config.toml
num_hidden_layers = 8
rope_theta = 10000.0
bias = "all"
tie_word_embeddings = true
parallel_block = true
learning_rate = 0.0111
lr_mult_o = 0.756
Each number is 128 + 24 x the weight over the matrix's rms, rounded and kept within 0 to 255. Layers, rows and columns count from 0.

# layer 2 attention key, 768x768, rms 0.0715, rows 587-633, columns 0-31
[[148 167 116 164 116 131 167 129 145 108 128 172 121 136  94 129 124 113 104 115 160 102 157 148 139 170 141 140 135 136 119 129]
 [138 150 156 149 143 115 123 134 133 122 140 110 146 114 149  96 133 116 132 117 155 150 124 132 115 152 112 121 151 119 110 136]
 [109 125 147 130  93 136  96 113 156 114 127 124 167 138 135 141 140  63  79 114 168 105  92 157 151 135 150 128 108 139 194  99]
 [141 123 140  94 153 121  91 102 135  75 105 115 139 131 124 154 127 156 112  99 109 139 109 123 146 148 133  86 105 145 116 116]
 [136 128 156 103 117 144  97 151 132 145 121 125  63  92 121 126 102 101 117 154 117 145 126 139 151 127 105 136 148 105  89 138]
 [153 112 110 118  97  72 112 151 173  97 132 100 100 143 129 135 136 131 105 122 100 134 152 113 142 137 139 108 123  72 126 141]
 [151 110 118  84 144 110  83 155 120 143 121 104 164 115 130 111 154 139 128 126 108 142 132  96 121 128 115 134 138 128  97 147]
 [124 140  91 138 149 124 161 115 145  99 150 105 126 132 131 124 126 131 102 151 132 115 114 115 124  91 148 135 121  75 116 132]
 [107 149 169 129 158 140 138 118 114 109 113 103 110 104 114 138  95 128 109  63 101 134 139 130  94 157 107 111 105 138 122 132]
 [117 134 120 125 117 103 146 135 108 111 130 166 136 132 135 129 100 153 141 160  79 135 153 132 106 124 127 114 162 174 155 118]
 [105 139 111 144 106 116 126  99 137 167  98 140 136 124 131 126 103 119 146  79  87 135  75 115 158 153 156 145 154 157 105 143]
 [144 144 131 101 143 113 158 101 123 147 138 107 106 122 150 132 154 163 147 111 131 111 130 155 139  96 129 136 134 150 134 105]
 [128 128 159  83 150 127 122 141 180 155 126 120 112 119 133 154 106 114 138 130 114 111 128 143 109 107 141 104 146 116 141 112]
 [153 121 172 119 140 119 162 120  94 106 191 129 111 139 104 154 108 137 147 106 137 124 120 119 133 116 122 134 119 116 149 146]
 [105 102 137 144 142 158 125 131 126  97 150 113  97 119 110 147 159 143 126 106 116 110 106 149 125 109 139 105 136 118 123 132]
 [ 94 125 140 153 137 102 134 147 146 135 115 153 126 138  97 141 110 115 101 130 161 104 159 115 119 117 109 123 143 157 122 123]
 [140 155 148 106 120 111 129 175 143 118 123 176 129 104 101 130 142 191 136 167 122 101 164 126 164 126 169 107 114 137 129 139]
 [147 103 124 123 119 112 137 138 130 155 128 113 167  99 142 120  99 139 134 139 174 144 150 130 186 153 136 146 142 119 122 111]
 [115 137 123 138 147 140 115 126 163 123  97 148 122 132 156 117 141 128 116 127 122 136 172 127 117  94 158 131 168 180 134 135]
 [122  98  87 138 177 163  98 138 171 136 103 136 125  78 124 152 120 135 101 136 145 138 121 186 141 142 120 127 118 100 106 125]
 [140 149 122 137 113 129 152 130 111 119  73 124 108 140 139 115 134 170 149 112 138 110 107 130 152 130 117 132 117 120 130 128]
 [109 147 116 103 117 133 155 167 148 119 105 160 107 173  50 141 143 135 119 135 148 116 143 144 159 139 104 110 143 149 160 142]
 [129 161 147 121 150 145 149 118 113 152 139 124 149 102 135 136 145 127 100 125 147 105 158 133 113  96 110 144 105 113 112  91]
 [114 114 111  99 121 163 131 146 128  95 143 143 134 133 118 118 112 100 122 115 132 131 124 137 140 149  94 125 189 167 128 145]
 [ 95 151 119 126 134 118 157 153 127 129 113 172 145 135 124 115 144 159 149 119 156 103 107  90 123  99 147  93 109 101 151 114]
 [116 160 145 152 154 152 130 136 114  90 114 142 126  70 146 107 135 122 146 150 127 139 127 110 134 159 135 123  95 116  64 134]
 [ 86  99 145 114 110 141 143 130 119 115 146 131 115 114 131 148 150 164 108 141 125 159 101 135 122 137  96 109 110 136 115 129]
 [126 141 128 134 111  91 124 123 136 150 108 122 106 145 156 134 151 106 154 105 161 155 137 121  94 117 118 124 149 142 143 127]
 [132 117 158 120 127 143 127 126 133 143 103 171 101 141 134 156 136 155  62 134  88 149 122 146 130 131 160 130 124 159 104 143]
 [157 147 129 148 100 162  98 154 114  81 119 116 104 111 101 110 136 130 123 137 140 137 131 114 115 124 160 104 126 145 138 111]
 [154 135 131 159 151 127 117 153 139 144 105 159 119 130 144  82 144 145  93 142 141 104 107 166 144 132 119 108 125 163 116 161]
 [ 87 135 179  90 115 142 112 161 121 129 127 116 122 101 173 139 146 119 134 137 142 137 163 109 128 125 177 143 126 128 127 106]
 [138 130 150 146 103 145 132 137 121 139 118 139 120 134 104 112 165 131 117 165 162 176 113  91 103 144 132 139 110 106 125 137]
 [154 102 190 133  80 135 115 150 136 113 130 134 115 133 107 144 139 118 140 153 162 129 101 124 107 134 107 108 160 125 140 133]
 [128 140 133 140 133 123 111 143 138 139 101 120 124 172 101 133 165 141 139 120 140 137 148 126 167 111 137 134 119  97 176 137]
 [163 124 108 169  98 118 127 114 108 135 159 154 122 139 136 122 156 149 113 128  93 124 148 109 147 128 118 160  98 123 115 132]
 [120 101 133 135 109 162 103 105 108  92 159  91 127 148 119 136 178 112 113 111 133  91 142 101 132 103 141 128 116 148 133 127]
 [ 95 151  99 126  99 141 165 155 166 139 128 123 142 134 107 143 105 125 133 138 129 172 121 167  86 103 154 103 124 113 139 143]
 [136 112 140 131 128 105 130 150 144 117 136 149 141 128 156 134 124 144 144 144 122 101 162 140 119 142  82 101 100 116 153 186]
 [142 128 131 114 126 117 126 164 129 102 117 116 115 121 127  74 138 109 117 129 115 191 147  88 118 134 147 105 108  98 155 128]
 [157 147 117 124 137 155 136 172  85 126 104 158 152 119 122 124 118 150 107 129  98 120 166 115 122 112 155  86 163 146 128 110]
 [150 132 145 128 150 141 140 134 104 123 135 111 117 166 126 123 136 155 119 156 140 143 112 123 115 146 157 123  93 101 124 111]
 [114 110 163 134 127 179 112 139  98 121 125 108 160 149 124 109 141 129 121 145  88 141 116 102 116 120 169  92 121 128 111 135]
 [154 148 138 150 154  85 137  96 156 135 132  98 113 138 111 111 105  97  95 152 141 137 134 131  90 144 154 109 113 124 154 162]
 [ 68 140 124 130 127 145 142 129 133 146 157 133 112 113 120 155 137 124 134 136 147 135  86 128 138 106 118 149 105 118 135 137]
 [120 124  99 126 141 105 183 148  90 143 116 160 128  82 115 147 131 147 133 116 133 149  98 188 132 127 149 121 156 123 174 120]
 [159 158 178 142 130 127 146 123 122 163 102 147 153  82 117 139  96 118 131  80 116 173 120 122 109 119 150 128 128 160 114 132]]
# layer 2 attention query, 768x768, rms 0.0694, rows 588-633, columns 0-31
[[ 93  99 179 119 108 163 142 105 126 131  96 128 121 112 137 146 135 155 112 106 106 146 165 115 119 129  92 121 128 135 148 106]
 [153 106 160  98 120 101 163  84 142 139 125 141 139 142 127 144 160 129 150 104 131 134 143 115 151 154 138 149 104 101 122 122]
 [130 162 122 130 137 170 120 157 140 152 121 106 128 165 146  88 133 122 154 160  87 133 131 109 156 107 128 124 120 154 141 104]
 [ 71 138 114 110 133 121 166 109 144 140 142 141 128 143 149 118 126 156  85 146 125 139 140 126 127 159 102 118 108  78 141 118]
 [129 172 110 100 152 160 127  97 120 122 116 132 127 122 133 125 154 106 124 169 127 111 137 121 133 113  94 143  83 122 156  81]
 [144 157  89 121 137 105 138 120 155 114 106 129 115 156 140 131 120 142 131 138 103 138 129 143 171 138 145 162 161 131 150 118]
 [118  79 129 132 109 127 115 135 163 126  97 116 103 126 104 104 119  78 108 131 164 129 106 153 125 138 110 124 134 111 123 135]
 [130 137 179 145 142 103 124 111  99 130 136 103 110 118 143  91 145 126 130 126  91 109 120 127 159 121 107 131 150 149 158 141]
 [ 82 147 156 137 133 124 112 114 156 136 135  94 144 140 113  84  98 112 138 155 147 139 140 135 123 104 116 137 153 116 155 137]
 [124 123 140 142 115 145 120 142 108 128 141 151 135 136 115  94 109  97 160 113 105 109 124 119 110 127  95 130 127 123 130 153]
 [124 103 137 122 104 135 118 130 141 123 152 125 141 169  82 145 109  76 114 123 120 114 164 148  93 165 139 137 124 173 147 133]
 [100 127 143 129 131 150 123 136 125 110 116 152 135 130 117 145 109 151 126 140 126 152 107 172 155 145 120 134  82 122 142 129]
 [106 112 131  97  77  60 141 133 152 110 102 135 118 145 128 208 167 177 147  95  85 118 152 102  92 139 174  90 115 120 120 130]
 [103 129 107 114 131 126 156 146 153 139 116 138 122 125 119 162 110 128 132 156 116 100 130 129 122 133 143 104 123 109  97 129]
 [126  97 138 104 112 118 117  85 129 126 128  70 139 116  99  97 161 103 160 100 158  99 124  83  94 112 141 117 142 139 118 127]
 [155 131  88 122 161 108 110 129 113 121 139 130 136 140 130 138 132 126 139  87  99 117 122  81 144 174 134 107 139 130 122 126]
 [133 118 118 167 140 117 118 150  95 168 112 153 125 122 178 112 144 125 122 111 139 149 118 100 123 102 122 134 124 143 119 130]
 [120 113 135  85 153 130 115 126 127 135 141 152 139 130  85 104 105 105 149 147 105 105 108 150 123 158 132 108 125 111 118 123]
 [132 102 154 156 126 144 121 105 137 140 159 112 140  96 128 106 153 140 146 135 101 156 128 134 131 134 137 130 105  99 106 109]
 [111 113 126  98 155  81 130 167 114 114 171 120 113 129 136 131 133 119 102 138 123 114  87 142 149 121 135 117 121 139 128 159]
 [109 157 161 114 126 133 101  93 136 130 136 119 121 124 193 108 117 192 150 150 165 160 130 153 148 125 130  99 105 135 112 116]
 [ 78 108 163 113 148 153 103 128 126 111 143 114 184 116  98 148 113  90 133 117 159 143 113 134 141 151 136 142  98 175  81 140]
 [128 171  93 137 150 115 142 152 150 159 122 109 134 133 134 124 161 134 151 138 134 127 182 123 139 130 133 125  86  81 123 136]
 [181 133 134 132 129 118 124 108 139 107 125 122 105 130 110 113 136  92 112 129 113 124  82 158 157 103 130 129 126 120 132  95]
 [116 112 154 128 112 105 148 120 116 147 107 148 173  95 113 162 177 112 135 196 117 111 142 149 134 136 139  66 118 128 122 135]
 [115 109 140 135 105 118 103  95 139 169 126 154 105 132  80 149 154 180 151 142 103 119 152 125 124 120 145 166 152  97 163 114]
 [189 125 113  87 116 137 122 163 130 126 118 142 146 127 135  95 145 143 122  96 172 129 141 107 121 118 101 128 147 124 129 125]
 [149 120 131 121 106  94 135 120 115 145 131 126 180 117 118 135 141 120 121 172  98  84 109 107 140 111  90 175 128 146 119 137]
 [100  99 138 135 161 120  97 134 125 120 166 137 120 157 114 115 163 137 106 133 118 127  96 116  98 197 165 146 118 166 109 123]
 [166 142 112  86 133 118 123 114 144 152 134 126 143  88  93 150 112 153 153 106 148 118 107 125 133  89 142 122 117 158 150 122]
 [102 104 123 128 118 140 113  95 115 100 123 109 128 129 152 188 106 119 119 131 119 131  97 155 129 102 112 143 124 158 134 153]
 [160 105 123  78 133 117 105 122 101 100 141 126 137 135  85 116  91 144 127 108 123 129 106 150 145  93 163 135 133 134 158 145]
 [ 82 155 107 100 166 101  97 106 166 139 135  84 126 143 147 121 153 120 116  78 154 144 148  86 125 129 140 137 116  82 107 135]
 [156 135 163 131 119 124 129 135 140 133 125 110 113 181 158 108  93 109 136  94 121 102 121  99 109 142 108 100  73 151 109 132]
 [150 189 115 119 117 110 126 141 118 191 113 128 120 131 104 145 134 145 134 153 122 129 138 116 148 119 121 111  80 111 118 134]
 [ 96  89 121 103 116 168 118 116 127 112 154 126 159 156 121 153 114 156 172  95 141 144 154 148 142 156 139 137 138  96 125 156]
 [161 117  97 131 154 142 130 134  93 121 178 117 121 167 131 128 136 130 145 120 157  86 115 121 146 139 110 104 126 158 137 104]
 [110 149 102 124 125 132 155 123  94 111 131 136 120 127 118 122 146  90 152 144  91 145 146  72 119 114 111 135 112 143 105 160]
 [ 80 169 131 156 122 165 139 124 113 127 148 153 115 123 114 109 155 165 140 137 150 132 155 158 119 144 152 105 146 116 163 155]
 [171 170 121 131 127 170 128  99 132 128 141 104 124 134 192 130 138 133 114 106 167 127 153 135 131 115 153 146 109 136 108  89]
 [136 125 133 102 133 116 147  85  95 105  63 113 121 103 126 114 138  91 105 125 115 100 140 101  92 106 125 139 117 180 158 122]
 [ 98 143 102 123  94 151 183 102 139  86 113 148 112 114 137 130 101 108 113 134  85 130  98 122 106 105 114 144 119 114 116 104]
 [121 101 124 144 155 137 124 139  99 123 139 124 123 146 113 206 142 144 159 141 104  82 100 133 133  81 112 167  86 106 167 173]
 [139 131 117 112 125  80 108 121 131 156  90 142 131 100 124 120 122 123 164 140 145 112 140 119 140 157 177 103 110 128  95  96]
 [142 162 123  65 132 120 126 122 164 113 112 114 132 115 152 126 103 162 140 129 168 136 111  95 105 138 154 125  88 107 133 100]
 [148 142 153 129 136 163  97  89 146 129 155 144 118 127 132 118 128 159 110 134 105 162 124 131 112  72 134 112 127 118 138 140]]